{"num_hidden_layers": 15, "hidden_size": 1024, "num_attention_heads": 16, "num_key_value_heads": 16, "head_dim": 64, "intermediate_size": 4096, "vocab_size": 12000, "hidden_act": "tanh_gelu", "norm": "rmsnorm", "norm_place": "pre", "norm_eps": 1e-05, "positions": "learned", "qk_norm": false, "attn_scale": 0.125, "bias": "all", "tie_word_embeddings": false, "parallel_block": false, "init": "normal", "init_std_qkv": 0.0161, "init_std_o": 0.00294, "init_std_up": 0.0161, "init_std_down": 0.00294, "optimizer": "muon", "learning_rate": 0.00767, "lr_mult_o": 2.0, "lr_mult_down": 1.5, "beta1": 0.9, "lr_head": 0.00394, "max_grad_norm": 1.0, "warmup_steps": 200, "schedule": "wsd", "decay_fraction": 1.0, "decay_shape": "linear", "final_lr_fraction": 0.05, "batch_tokens": [32768, 65536, 98304], "max_seq_len": 2048, "doc_mask": true, "train_tokens": 746000000, "max_steps": 11866, "dataset": "wikipedia_en"}
Each number is 128 + 32 x the weight over its row's rms, rounded and kept within 0 to 255. Layers, rows and columns count from 0. Numbers have three digits each. The size before them is the row's rms in percent of the matrix's.

# layer 4 MLP down (transposed), 4096x1024, rms 0.0449, rows 6-211, columns 448-479
122:112109128120127086140088101108116159072104194124139100096151121132140121101131101173103121132098
074:159123176087140121140128123141143117104174091166114126070124113163167157119090050174150121107131
084:130095175133153103122142172111044158077082110131061138138119104096119136102123135122119097133123
103:160134122127201049111137103168144125129109099111127189160108171150145102152114122112157128084187
115:179143109117159103131149137133153134141091153138117157142122128154124151099097103102095113127113
152:122094104132228153132142150158139185077158089099147147100173102090139131114103117176142105132065
124:146130165098114117130115092113134116122139153099091063165138104141129117147169117134109163150088
079:115124132188164107207143147137128157132090147180185100136068098187113132122169132103118073068127
079:119151148103095168125165103092137104139097080140061149077127128103158144097106096109135133056145
083:099089168132155095141088139126166148088139096122094186091129113130137145098151104101074140121110
133:158125151068123097205162090110114091185140142117133095175175159133101111097154095153110101141133
060:087139129096105141133090126152120155135167186123108165151116113232127121150117088079108120097182
075:168116093124131090099129154135023109170162130131138134111142157132142118185120086194152134155122
122:123109148105143135113163107156163157156131105162177172151164168176122110200145100102137056127109
063:144129124131200138185145163132125097136114093122127175072103117103102126098121092148086112125096
086:124058175151096183096151072172089113107154062105130071122052103142124086152145144142138078200096
090:176124120155097153105138152138121122127148125128124144142157105141092032125141112124094108159127
116:164130093102154148149165118101121130155114140093120082106143145153142109124052091120156074105150
108:112183161059138097175110129134105146083035188127147105126147153090095104082165138116091145146128
072:133183078092146142130119106100120147111119160091118111074168171144120132107116173098067131157142
124:106108143144126173123102092100137096144112149091080142158150150143100155170204180116130132114145
071:115152069073093095140117110141086198054078150123165179110114105110172116112097184201121216138138
127:153093130102097129128154177114111065026156110182093195155164144161061169105133142168144169147102
123:133098111145079135087107153160150119080126178145164159166112146127167111168111095146063105146090
082:180147115192123103161103080093142098163110147155092096116110133051193125078101140167088114091155
084:093120142124075132190071159126206155146129126139180144106068129145120096153086112129151078139118
144:054172113102134094112140160112113070126129191158098112157053144083120110157121122128111161063145
120:151127130079081130129091129076102117128160112155148133163171093105166114110104089117138067119102
130:101093107190064106126163140105146144193075145192099146081135151153086129046201129080229065167113
070:111111104114175145168118148086101148132104118126105092119052126135123145115103066114200150131130
092:115133123174115158095158134092117173190119118112207166118167065062146126104124133058133119114127
126:092138139086079087148077118141149094099111137154156155073094167249146159131121125148082154136170
114:106129093119123149144107118139108179125103134158134096093139152144134151165116114143107177091131
108:119133161123140143201105127114180103097092142118127166125133225100126096103147154127171069127188
072:162081184102093109120213089138173131136064113057165118150088139100096129109154082108146140144170
087:072105172158148112147135154135152134161062083167173117116120116169080157123135174161172178156150
106:125128139140121102117155181178129092180141159109109125139152154076100100094093105137094108124152
122:153113107069145139113158148106113104066111135112124158106160153142122097110171199169126121121163
107:155129117128103109215120114119083121104106113088124126110160163160109168137115095107126107177124
055:198047146144188119175113162162118162113092148108121077155103097136119144097126145116143132095125
132:118103189060144098123061129149146167100111149108164114127079100124097142129130111065162176156116
140:146162094133120154225142185176091143169095164138104110140157149158129125188112155175138104160101
105:156103087121074140104131108136096063105122150141111098133106117126160129122099126167132107127093
058:129143147089175126133153135117104178172110101183114163146038134116098098048076109091106189122126
126:112118134144094098122096104079147140113043141111158138148097126109076110150165124134162149168101
150:148151121106153128103157148095136050129098158146184098071086081172028139121112126145089158151156
111:119199105065179136099112134020151149141111121132146091119116110126219109135097109097060156134198
124:127185138159164052159084094161181115100162132140116105078134181115129170151059127094182141089151
115:077111134102194145066095108102102134132124120103155176112157126074100083066130029155126152066119
091:121108140162113199183106109186129151187140119141109207178141133128084171148181199162110185173162
088:105074115166100146096153124123096132105130135111163087168088118125103125089151172099134111176123
101:113072156103107151138127101141073123107103160120119150103112121110162080079133089093101108222180
109:107123140150222127158109147124150124165088109140165117210139110163162111105154094144137126152081
091:100100098168123137219107180142096108118070065144143130099131120091141070123124070140128141140104
093:211114143161156123138133103156154121116125132118182090088204139097168166051129105155091162113092
117:170108160104136144162122161115143122086094142100082182123161138142093163156147153140095097126046
089:103114175084122098182131124075203129118103164184144161109115133082106108169079122115118086143129
072:118111097171166098163134123119118144119133052122140130080121109094113122143116136126149095148130
091:086147060127153140111129138102062087148183191097088107025158113098152130099180106197090108095147
107:140117131131155146143142079069155108127141068168095105148165179118151124122174130124117138098095
087:135121115121110125057115116104148221141138167161144096113082125126080169121125064103104121162176
089:111100090127166142125080174148134102113097133121112126133136132160189156123224129118132102190078
079:067162139145062156147125118128153092083072139118178187140085081147162108091118116109154147097155
100:103100106068159153105111152099120099086146150219100124110092126098105133115170166117147147091097
050:153097138163111157123136102072076102026144161152083131108090155064140142160097149139097151157105
151:119099107192102169125124143069139144118142171123165064155101102103141064208132155111098145141167
110:098154102102138153110121149117151142167156119104128107142085124161147106180163117146111138065146
082:116123094132204134153111082091085145085133098135121107170138113167141136077088138146129120119149
094:080136174109156169185108108111119118135100137182099123194100168114130166143132136146138119120137
071:127103198150167166134176107149155137094114106119125110148160075116200126120077119127165130155103
124:143063190118155123054127154144096100154154132117151139140168132147090111196149108136116149151153
111:161067148156182119090112161109140139110102096113116154162126105089133087119144187135184141126175
083:162102102113184110128127102149143130162152132085111111121189150092158154131157136179113143151115
142:056139058165152156131108156210136178167113105102112187156172085166132175154080124158134112156133
102:124125115148086128097094074157152141126140117094112132134176111166140082105140133080111105125088
094:115123159087129119161112112127155126125156104151126091137144125150183126134153176130103135122138
092:089165163143100180111143127172142163124182186124159128145105165133183131162167125089188102127159
117:135096194110142078146093136103107081099172119146132139137167148184101111101147094117127130174185
099:148085145135133135103100122152208095099089157119147117099178149139169122109104190131159132050200
085:137155098154114135155132086141150154172144084114110108175184096141138078129149058162061145105110
082:159110132103154084120097116165121082107079157219088134136136120107159104131131174110143097140125
105:109158149096170146194182096105163190104216147099114117130110135120116143159174134162153110090127
130:129208149164032094113166050127191121079116125193102162137137095076091161209124112115127158132122
113:117142210120143116121106152162123177097113143118104084114124110126093111117095191138128139104143
135:145124138090162065086098095141086137070096155136146071123130112088197114129151117143106065138097
076:130116145146112146129056089109173107185112104141137087081102115074169136228151166097078129169073
091:054130150112175151048139125115196111112155127106145147121148166118111161163121157181122126126114
096:107115144083116056167112141201137171139086139094106150158108145125090109111149160143185094144090
133:120121115115084202097114159155095152137107118099099105098156050107129177120138134136089113135097
082:183134180054168119185106105116143117097098070119154126159159141094160171089155165109097127174153
069:172145075108125125115147160112077087138108110128143091126142145162104161127125138139079079106114
087:105136214168154115139142138108132099176124152094117174080110141110092105152126178127117109141120
100:169096154122166140144130063117164099130168129045101166129148129166179170164183126115150122137094
137:130153148082092176131118091120170120119167129110164151128137147128123138092159123115156156089210
143:129154158086142165119162126049062194160094174153160156158119158168155184141122105153134147119113
128:106083080141141050171152168134140133134115178146094201123123092120207096109087096158147108131143
079:103073121112069129113129118156193124093180145145178128120116114096134127123159145072112128064148
074:110104110168191145148135133148140097122145127143169070145097077107141087139144159135126135158139
124:103139133083208138148093157149163143128175166095092151155133109122109167131134174179084144091134
088:130090135129105119143092128167131095117160149140059104128084154115109122048137131092151106148131
095:170115182127153136149089104112081181096079094088058092141149188157123136129085137192139152151138
037:111148127155121144106103134097126128136109115144055170083116116082138107157126156087188119120162
073:147107153116115097089074178078120115061130067165145140178102139134083131173130140119106127150145
094:094173141126131135138130120114063112168107108136154058169107069103128112120084173170156133160054
091:114093128145130081118163098135083107113099162081174163155150145106094118162160164124112096149154
152:174114144110162135148129091112132177124116095123153187152114161091047151148139180144112139110091
174:170084181203120119110137136096134129110131188088108173121107183129121135116093143132131105136151
068:173132167202083095116145073121110137112092149160068172156158117137135073203129120100202101193191
094:123077148137146189108080162104104199164148142116105121117104088149056112107192088182112121117146
095:109146165160107177102139108136118130131186179132119156125099151180176110124137071141105147123105
065:153117119109181136122118115148112090136102146091106121124099137133139083084121165119133116142134
057:116129125140120120170115127099062037142100138106137137126125099139199125168093122121223159108094
103:089156128144155130144133129169063133119169160108169193073113159138188165153124129079109050130142
092:115148140167096119135053113132125107206134108150175100138150110127161125176136110112145112128136
112:085103135102127126130067172112078104150126194115167155130028167170134083152121171141118108118174
138:111112069134112151109078107154139175132089112149179148140166156078126090144152125117099135127213
111:145122120137054095198078135187106141062137108151128152147115108150134134154153197143167161121113
088:088113116148118104139104122098162138110123051086158123106113091171120090202111099151118112125144
129:077105180091174129133086185103133123088117118112145150119105180140153164117088117168160091119183
081:154148135074117119088152142105150142151128148094141169165112136118152132083083177116086113117137
073:103132129131068064155157117121166185149090106077123139175119100133115081096091148187123144163141
161:141154135111102154172132027104084136118080110122122165089165068122120121157096167171110139199122
092:119104098087120165124155153140100077147079128142129110167172152139079165109142127070113115119107
127:175102096103179138087116163085133147126051122129116133138121106134161120134135133150113167176180
089:156124143100090142114116149123185054199129118068146140108100098112071132083102146157167147122109
067:095129118099096113133128161112096122183114109156101152147145124143131214106138081054108150103143
095:133158096127143085099156121129145135065083145099122099093132114110112136118182144132136035083101
126:119089108182173057097037104106144145112086134125145144082117139111149125204116168146134125193188
075:172157146056128113179116113161123131087110150161120110113102118081083183157114108107102115143079
113:090191123184174058072111095121121147098166162135120092114071112106203142116118120089171104092085
053:132051128146153121175123133138141122095146119157149145145087164114155141149162105088155091099108
129:138163157137181143152106163158102136112086100086160102134110103137177143108161176196116182116184
069:110185126144135112176141163156139142125192155185116143073109155113122110138145158147099133188143
135:143128078085103141149080152128148095108100128113124117145193159089150115075154131115132089085128
076:104080149121132075141143102130072089145133140084154081115124178074156102140133165150141111142145
066:164176084109142105105113116106067088099107143130100138116131100141119097122175141142133126187113
069:125164131102082169154157123105167170123094087109070206119110083142157147102161124122123143095141
083:131163167181143096107108148170148165096126169120138134103156083136103128113170121130150168115135
114:150104088160150161153173099129130151150120091081134120100097157136090194131098163136171124093163
131:058101120127128052117124090124098174108129177097163162152145103135119165151118141124112255170158
095:105128091126174089091177125135074162132106120114198116152088143174131179180130096119117143071131
142:140182112089160097149135132194160146134138105183149099148201124173149128127133127124093113104132
130:146168111160134155156072145084112080106162155158115145129104132130115170131067166120120087116184
097:148086106121125143111133063072101140115075118124137064119177108123139101067131098103100139086110
072:152142097084150166132169152141177137111127130153077109145129141111097124161150124106177151061117
100:109105142132154126139152081080094178131077136098144140166143088073124159149167086129136095129135
075:104184139115073075138112133086109144175175060114116137128181070075113117099080138118156059115113
140:122173191068199153139153100156123124126143138152163117209075102122149166124097123188066072140072
118:189116187163152131105102131101171154075120179111075128128134174114148059138113099108083064198134
099:128115124154060151102163106087081110072082145135100126099129148120117159143136201046131154160186
057:092190139169149118171102060120113099137154145154198122101181069163214107148165115175128126092135
073:123080147139129112118135045096073193097103064154097102113117119167128157134141099132069085114078
083:114176126121137119121155079137138119117133127078098168174049079107095172125158134156056171188164
114:156156146167104110121121171134103115119117142130094159150104127169135090126121133120109174137099
077:116040121146117127154132125122118115108097139131104146117172091092112146093113145117161097158101
089:132075146169128096164187133117137100121115125148174168158056098136080152149124132158121158100114
054:142105088156146120154143154103101157165163124136152139152142091120070090176155109076102118159141
090:160074132109167092137204120113150107195143110122124095193072124136203031107124064094104209135121
137:123108118117171170135129127106147121101132193122110136157126101115091115155130193185205104101152
139:136128209154205099090130153116121143112063133132081120137136135111119104132117114126133129174115
120:081099115130086133108091146077123160161113036162204129107118110084135107125174157103165128096140
116:089155148073086144138113138040104065137112060183173089155106164131137109133161094127121144080202
097:109117133131149142136130115130156044118122097100140095083114122174160128119149129175152111058109
115:115124158111128096120140131093149158089095105123115134153165107108180117179114150105160042111162
082:121119081142156090087152119059124130112103116158143138107045153168162191122157086112078156191080
105:209079172143135119128135116154143177154130159163090126147103129125132105066129120128137193125108
112:134163113119097126161148157091136180104157147136140134124077119119110189150129102134165150157116
096:136136157118093172192135134115173153128137171127121138123138110143162106143111145115075187150108
075:146100070099097158136148050093114089172106142129095094094132153115107126095099090165118180155177
135:086196139133177137098122159046128138137149115144167108060135147159136138118146100084152142122191
110:117123104144182136108158086076158177020159121102113173144122145159156105145133130138145173134080
108:116091133131110132170107090134064184165116110107160114140095115171142167111121092094127137091118
073:180121157175077139109074119146144196215123108153171129105131161122179154120098137141095167114114
059:140183192171147139098099111102126129168090144152130157102144157121095124131057167134076102155131
053:128125160118121106149160146133131205110068159093138107089137131098122080136131102145142193173095
108:113104145083194079128073073146151147168133112138093137192143121105166159105077095129161176137128
063:187134109195142145132137141077150149089126176092139102052082103110119043150117120115110080138223
104:093098128131093131146117126111115123097099074114125085143138126110160184149157047103121083159155
050:079119168112101097115120200152159136104135165105114153096056171185153140110122107091103132118139
107:168133134117134124102127158088094131106101175157092190059110142156112124095195128110086131089134
080:199126106097144096175110113122113176104160154093144160140076099078123110054178140127151069101138
135:141134128133138154167136098112141105117113148129132152131103103124092181144070179166122195131171
040:146056150135163178127101119184138104137151152189123153157150129109107130179100101134120110168193
090:129166142163129157180131089076117134157104162062134139144112152109121101057180166172124163181125
055:146130118127136122147141100096172166147083088137128131104173098107139163173100173106166116090206
088:136103119165096116123154160135135172099116134124113113103113132081104119090080183126113102146125
048:122098128200087157162128180154121065128135130146073163149110117125108177120096127183120112090114
117:122177160157140133156127117088123091070114114137077105171103181056100169062114120134136133195113
044:094177079131178124124163150174224114108126118111138110189120097183165073133123148138120097112121
087:049176084124159140126137193151111147096166115135171124112161123100163162128191060151148065113135
058:134116100129136135124109108149088155100131149120117045105136108110103157096109107032133174079139
108:161100183111113118114131118131114157157135087129137156139114108163136118100113121135104132125100
123:113114078119171180125149139094213158090072071116123150059135104142111166153126048147173109136070
090:178154123164123085134144144095136156138098125093149107170132081141143103181189150137155134183139
169:165133096122143127163163125139084128090128127210155109094108171094158157091088165150150082096143
094:170131170183163115087087206177124098146085109141058096122096136079171140158166089100094092175129
144:128110114132151108110145137121148130108110180180177104174103192174111167116055216127148073137095
095:162105145127207164149175127096159124156150155125066109117135186138184150128109155112120115102093
072:128089137082146093121110090050110154168133135128093092174132067148142130101147164140118139196137
100:171146128155084133174169094078145172117130127099067129141172134143075104163142198128095158132169
078:118140126161122106200087084140068189144127103144138121174132139064115150171087155173162151119142
075:121112133092147164103130115133157119087101125106164108174096087133091114126095166099070126107102
115:116130100161155071103112160139144080093169085144181127135176176168133100224132094138080090189102
114:157145116113048123085113066128077176143090077134154103152085128230108127135146096128136137130134
116:138116124174103120164091156133143063079135116090116124121139100147097101083140112100113177069129
100:141106174115070146185166102151146138089158189101126124112078091127133178126119129094130142151138
# layer 4 MLP up, 4096x1024, rms 0.0598, rows 7-211, columns 448-479
079:182118135103159128115122118099158047113121111157109128056102089083168203039113051204126139115146
081:098127157108161107132189136098081134136118117130084136092110110134161149101128085118155093130142
104:107100094142085169167198103088137128154165095127116147133094112102130117101114144146124124098139
116:084139114065181111073137128071126102149089178097112087152114126061127119106142118097126153183192
147:140120144155204149152137136200167053168112111097139105139144161173123182129128069142096127107006
116:138144122092104164120102155140162118144152180096119145158084118121102119102099109146079160097124
084:105145130175209130144154108165141154167106121172151098161053112091106139105175104125161122096103
078:171138124127117180130201150120112077133095033113133148125142127097110115114089133132133136097065
087:135150130133128097156110086166168071074120080094147193051129135085138123157160100148099114140081
128:168065053109144120129103125154107082125112174156120099128083096117096089091114218123156119133143
067:159146169062121171129171140143187128087109149155108118112129120077150145125159159145127091152110
080:110152170105096107098160133133150092152198098137157148142096109112138145125097118156134198133121
143:136165114134122102117101157069117086127143168112134077089089100098157126105121141132131171161124
066:146118137139156134152064112083127079147084132081147138108072069114146096106113076149071091152056
084:138120149141127144098152111122076136094125193141094109102074133126107129133102103156167143168066
087:087141125167105170120138182092095134087117054107086164128138125141170071109146071112144141145102
119:168099117115139113150106108150059140143146101143152155133131079107144158087100148122132085087109
108:176167100156157105117147085098100145139177086163135084110123151131134118160140086168153112135073
072:055145116131140129137057137141092083116143141097137056075100161078145164103124123080112154151165
115:147108156122109123095094163098116157114131097135115154141101196132073180184151168133072098129136
075:134139172124099133114131132162125095155195160132139113112121135106154113156128143100126194151157
121:110117141126146096138163095121176104094154132099101149132140102147153114114157120086112097108088
118:088079119136094156191071150134091150126171105124092131156091140133116193138118125089100174156141
085:116086133159106082169106111123152105149142128125112125138142137104187132139118134153131132176148
094:158109102093128162096141094101106160145137120165084108179123096092100153089144142133113119134167
140:111108154131137141130122083123117100180133167164111105129134087137174123101109110118153113148192
116:183157129097119141085156158150123109137123119117154147128204088143115140112165124148142143149122
128:134117132134084096096168109103160162143166114107119164112156176119128111098119146036090127104144
083:121086076146124132119169120136101125211148177102130133126107113103143122131120093127148127119118
092:102142155229129100124134206145173178160123091113154154174129060116128110054112145125112068113150
127:129153085137104183099166154132102084141139120155114117153183108111112160163066136109101072119083
115:150214137147130122139101103103117130128144104170081062108096126112186135097128157193086166071087
109:178143168111111113144101141094143148129125106118144167122156191150126134163158157166168069131140
068:151128179167132122174116088134138182137144175086117195106117092095121161053103088097148133155198
086:066132156190184076162062140164152199158105132142135139130134115132088116149093094152181135123133
106:137135138094157097091117159081151115116195155070164093103157127129080110175121121055082170119058
120:153117096177109095094172049118116046116069098146110178146117123140128122179117086143145135154097
100:136124184121134073162088139148154170152139106168167125111154151158083077172125166089161132118080
059:097045141080184138137173114103134157142107154145120122175132148123054147130080074103098150138080
124:147107089096072096105107157224102180088140160099080079150097159172135147151102085075139141088132
129:144109128139094121171137088135124108118096137108089140118130136163096121140147166134122084154140
143:098131122124139130142122123126151212150133098136179110142156115148102137113144125109108146127120
063:085115111132134171153129081160143102087077132154138123137210111124179073179116118129161140133143
118:106173151210091133186153126097149180178133097110112134098146114123099103137098224122159142148159
144:080175119118125074077056103025152176089085113098162174125136101120165096100135084121087092079088
111:139182081098159143142132099050177185112148138145159060124061141153165082146090124083080157087187
113:169139144113109073095130181129136176168007177136115121185179133137149141092104129107089113153143
112:149102126189083196087144123109188157052118121075101103117126063112140132154149160107093142108137
085:099126122162141179154101143169088099165140100144138214151108123120124144140173209162128123171150
087:132100087148057143122081066119160081105164161137115093161131117188110091136150094143138132147090
101:115088124089072120132169086052117175130089106174083149137112113120104141137118128099127152177099
104:072117148156100085124143104170107135117168096089120147157131116128161131154151144123129034134162
089:105157071144101133148079158152141078127113127122146155085114140124147156098127106152081140121138
093:149149122176145100112095124138184160171170167162161137116162128080155132087134165142113141145102
119:123134140089176168159115122129137120144078153052075128103116155145158210198134143202089123174082
089:147192175115126090106146136124145121176094129139145181129103159197103159153115144104172124123122
082:125080034133169124165121086118171100136100116158174132097134165110123141103088154112122086120166
082:067137107150123164101067108114117097162137200106084166084155149103140127118163108152067134111140
125:149134136143113097171096200128099142127122162124124139093114069098108143133078154102178138194164
087:103101071148104092057153125129185098117140111135151105111136085133091119139177147124105076168204
089:134091112153127151050077121120134096175116120100096147129157149178206114111158153167135080137095
077:130154150146106144097093115105149098144125144099186128095150127103170128139129077139118099109151
098:143197109153180126076112071150110091137117153062116157096124133161174126143108117089157142090117
050:008084145124089143120133189100125134142115108084067147149142105129124109094092135181086115150128
143:130175147073106147148105113084151129179104155123155174154190152149118089074141084123153124175098
104:161111100125148099098081119025200159124187041106070139144038136142207120088141174060121105138164
080:154122057116140164095126079141071079113086124178116162164098093182137162146093118104118105093137
089:118113098122169139168077094120110140136086152149139138158129120110131167087139169141165065138202
071:196143124159122106149140150169153157077111041125152128214089071143165141123141082116140097140097
121:133158140130129144130126107164115123108157094131105105164113130089127126119126157124179133123077
108:128159101151142086171062166164099141141157131161131160027139121169146108159075098074102121134137
083:202161086106150101114109124149120117080150136070097097117123121148113116132148114127164135121058
138:101106172062111139131138099120183131162172118146132163138140153137086133176164109123115132109153
107:138149102115114165171171174114170181174101134105117090119151158118097120106161105181088112163105
100:083103131117150127130161147140138184154154137130102060101152098141114123206167191160195131076154
089:127133070109117097113169149133168124125130131099131185113147041095103118072108156067076141146122
112:141104136082110142120191126032167125120118156109085170088127126136176118083130124068104135083085
119:116177150097140120128128120132047158159171122146132136182052111114126121133159091147167139210062
098:119127105086131095078122178084136119093130155118146119101071130158101143131092170097174116159107
079:166136117102173106146076156204158137136138155132119121144119097094143176115183144106112160108158
099:066141135116165126157135071092096184097116082133152061133130148153108174127187116170104091084153
133:152142072128129128197168157189111130123149064127160092140066165180144099049154101126131107140157
105:221130163150051133127107111145131154093109124110121078145083100145097160153085198156127108089141
127:130139139171119150145171110111153166137091121121123126105173098109143145147094071096159140130155
082:149141105133117137126121093102160058126131137117084113123091154051116168193155138090108177136069
090:126130138120130162123136160128103089144144142140116147093162141069104149170116151147092146090150
096:097186097159138212109183117141193117140118116133159132113145097124123142150163116127138107134106
129:121168139141086124159106114103159136081138084114148140145110126136157125132150131112069157132136
084:156150124150131127070169099129118089146073101158099107178183117148145153178104074133128135164125
068:153127098088194155115176137108141077147110131136131121120111139100132226110163116145038108122097
092:109132081103117084096081115135165118082149155132081115119140121183111126099141146124185121114201
104:147118092114161103074130118133105096156139093102119141096097130180155151147148142155150097159117
137:147124102168115070131130155131128126153125173154101138125155128169110087099154146182066159140093
143:162118099121125116125128087119157111152077154033127117131093151159118110202110121146124068070105
123:101117123116182064060154094101136094166139136098145180145111184112116093199114121141164122147087
090:134188151141159105101139147098096135151094125109146115149158070196124119113110157195081126186143
076:138156145088140108103128112134139114158170083086120144096159095122060098160181145110071139150224
126:106097094090154074173111174136145104143145144148137148144120082065143151109133091116067167142144
082:130167121132150142123158144118105121113149174182103141110177172178138144112104107145088164114115
092:146108151127160147079139100109161135150074121092116132087108153152147139090034116174131194131099
041:104143092137142076129120117100192108120086155137101105099118145108085163166153161104167128170105
072:180107146136108089145135198116129104048145117149105126131102141107131149161113132144154175146172
096:134108098116106196128181118134108189099137081175102097115094117130140106102155192082116125132165
090:144076129144122125076103085126144113057104107140139105117121137161105132173108161112109110128107
154:121149159101092158138135149122143121182117105103089191182147128060134093118150118130105169170109
172:115113159203133134122132166133156156118124122150114167081145108105136188125059108145113106116163
070:158094115113133068181049104138167115130111185209125120133112128110142186155087139134097145162133
094:145147093130075139067065185108064151125160133123118073161128120105117130115103106157099123123140
102:183188108100106178138136135153112121161125089128096122124131103137153155134132205101108124174203
071:162118112110121136137120126157163177127119135118096106135122117139075150158230129094202106186112
061:122150108078080166124101089074126157162149112097164197120135088096193185157163119117144066150173
104:088105142086172174143106207084102160106120119125135157182179203111093167144106097078149072101174
087:076167151139120109133111145118109092149107143125131140093119120116127103092113082098114165130139
107:118137141048159110088071203091091098133128128134147150117082154206144176110117129089143105140146
137:139122092099169113099157149150124103160151139136140116049082156107174162133175139165109195117053
109:137117129145164142136174149167101122131136102146127114106133122107070115115088154148080149174111
096:182139169108080107114110141154139153054124170128062093134085212062091163078123126078140103078111
114:115117144118128146129066148136114144134160103144092197119018148125100138116104117159121147123200
081:078075170114115107052109156092159166195140126111120104127102163098083075176111107142138115145155
078:106149115120199110131131165112118068131174146163143107104118085117131132124193138073146136098169
153:118095151203136054086148174164169139105177111109056115111130190151104104089147100098146131077117
087:136113093174098191178095127186119136209100134182183129165101135121148100133113102085142158117111
129:159144174148143089097143101101191155123106170187128107102081144125087122174152118092124177166183
087:140144146082049172085133150066125075152129067130171134178120151152134131120029127122168120118147
073:091075127161143156144137062147149100119136102079165085129124127125140114176148127168109133061165
101:151194077149119148127080150109169075160138146139123171049179072125090109141088153106145126136148
113:161042110153078134106076127158184127135129104096184153125063076108162122154113172115111181112187
074:148117173108139172125100122147168099132148136089137117086089076114089171129088076126119225083100
111:108147085043092111142110193148072123163132185072141112138111147097131157128157178173171189156123
054:074140099116120111098091117133147127155149105132114131155144124128102151111154141127141121145102
121:123166154120105062142089081058143105090127111122112122173073122138156106115175188127105166091071
072:069137083139142120116163107107128152070183148088133114053058088117139124134130123148184166124170
133:053126123153157161135119062153115151083061110143168153108139135127131090110185086151165138156138
074:166121163160178065136153096136119129166134141098160058059136171066137104131097144201134101164136
074:139140078103136147112120165072122101135100090161138153065071101103139067124145105176162174136147
071:202110083054072110156156179146176184192054119143174149068098089123115182100072107120142164136161
082:123196107150142127089172132117141199127101166132122106154091152125026104127106119112136167123127
132:128153156096133095114072179138100108115113126185149132142157125101141114079168098151061104155085
118:061053145129114104073096114125138183165194120188194113174110086128116112127079163089128169141148
094:179106152142130089161154156139097176179081111143115148167005140100195188130179116122119186103158
139:072194128154113149168062054172203169182185134119105120152166149128146073071149126118126117095137
129:131153171149148082148143100132139142135124110087097165106115141116118116116094146103173177182113
107:134103119154138112065094140133168146086109157115153127157087074107152196015147110103078093199149
077:143156078134124167181229103120137219142140140124093142151108174138100145150070109098144139115107
094:134125108159149151149110150091117118165112142149155148121120121111127214136116097143133115107153
078:122142135118133082166030053109129124179121112116112107105118096097112112115143113112128107091148
136:156155090128161161125126172107120115117131103083146177150128147044167136139150121184077177119097
107:167163096158095153105138097145146118073079153120098177108100037117146103178090064129110110163137
115:105111164080209132140114196239204124182132067140184108134129105138139113157118093195139159112104
059:102148093144190135131109042156148122159177186120182110100123142113178112109172167168126171112158
075:097159154137141174112114130176218119176122169109141102120146080121188090050121099170128104157184
084:160093138124155134120112144152167131119134189079103186165154126076180117082114123136120134184119
109:105097111153072144135113142118155174141131176080112164137193125145075085144133182119108133109248
085:141163132056107129135134113108145131143155110134107080110106147130132097132126171122108126110123
107:123178131082117156112066128162088183127126154109067094111197161095155109097139070097130105107165
063:129142090130149145159143184141026168183166088095109158154126078114089129184144127107089107152092
096:127151151141132067094123200118109079114185096128105132090116110151082144158124121105079092170094
133:134190111177142135111084112149145155124168109088131113083106098153175129142143073078031144160098
128:151165141152095121112141147143152144063108056118078113094170107092167162051104185110109170122065
121:201103119137151135100152105122113142145151093176138196148111224137136083138126100147139131098110
109:137157096135159141045122154192179109121104074148152118085153117096134124176135123125124115125162
104:116145114101128145100096151120135145164153176167119189167118125090128173099125095107157162128137
112:140147185147138102102061107123096107172104110193161099118129107128152086177069161106106110109121
092:133132179118128163155135121148188134140120140085096137130158117141116088097118145126161120114167
102:089109144087188159126134094124093194094065157144117075132147042109115143123180154121104172151172
114:145135175126115163151131175065123106110148111068099105077107107081132157108150110194144120105137
127:127129094146134062080125125152093133116129046125133128126103145154112136070123122177196084099137
080:163068091178173169122098112160192099105170151112153127088158112078128173113174148114063133164111
129:150147157073171164121121129088101126099188117144138109096144166136118151159103134091157103058173
106:115074124128208198020126120132091098125130129098124094123131118100177192158103075197097157149147
097:101130124161086139109090147080164130198171160148111137096153077111138109128174159057156179128226
077:039146103120035132184108154100170151095097092113142082113150152058139130130108147155159090102228
066:136079123132166158088168111164131092153084115136155164127187112175157119116136107147131103186228
057:136087163136125140108086130115136064127122139085140111178171151104117160110108092168108154138142
101:053100129134131122085139150115147141148088177153099132126089134119140158042105102145065156152203
069:091109103055134045088034110092176120119111102143164143160142162172151206152134130130069167125146
098:142060110162149141098150070101191052132120163113123126155083129109191141149100115124094162180164
051:087105133113167076126145151128147120121157145120095149068111179178158188130143133134089129108115
113:114157136166097176122125155113142129131114108145097102142144119077123121160079073136202142108113
081:142099072084153165176105120092111143153163110129121085164136124101114166110128152130169116104101
120:109110109124091141160150120138163168175087118083097152084152141079135148095137175114083133130089
045:133093149122151177095123137169108096106159171138130146127125162107148154194139108118116120130217
092:139065091103110043111191119192161141153081156099124133142092130148071149147119175167152104119111
057:128094165093122170111124074100112120174216185095171126184138105154141061086150126070113127167079
089:102067123176142121144135156138204181035167166134130099131165131132072057127153215138140076148140
056:137126124175101149165147184125113065108155163169101185157111110104120180097072156169140093122128
117:086093104158124146162151091112168084133080137036063157064139168103139123130127129170096135184125
054:129126104131207124092166169183159110117174067171087094171156106174172090102133157106124136087101
099:179059152163125092146127108116144127110135117069116136130114140177107119135079168114112185139149
059:151130133139143147101108150163088124129137157117129139144169109157123166093106097042137153082145
104:145119094101073100092065152177104117107153044125112107109148106095123135126148149145146134124117
121:163100069179158139142132155120094148177164114160124199116124142145116089138100100134125100140186
102:072156145099128172173115146160116130095176162164102109117095151103098112071090110118106066088130
165:106138110146074135107157134089161095130110166149136114164154141096140098150083138100130087098153
098:074100076138088087189190078129144108136152113176089126142101121148081154036105138143198130095151
145:123065123189140129109159161103100087077119139110120103159085196096120117153156107146147096120152
094:146107153133166142133193116138181098131202163124080136146145158093179143094114102137148089093153
085:198105110153144157099133159173121120105133128116172144083138177124110142150109109084132164085194
116:132139117149197146093072166119094107156067174109159115148077124118158140092143111142156160146151
081:127146099130098156126185143126233117173114149147166114105120130159159125094200100118090085088105
074:137114132111135097119164105111185101093147117115142138152088128104102138129144174080143061152198
107:095124136178133064145124156123149155142132117126095133088183130134176122129153117110182143138178
116:113104123134168084090135144079085125129176181104175123155100157141082097177121082136124117150083
122:119162119156150109120095086124125084130102148127134177112116101160161095093125151136138173120098
097:082142099118129101085129133134096150085090114096129077104085165148109175151132160118117104104136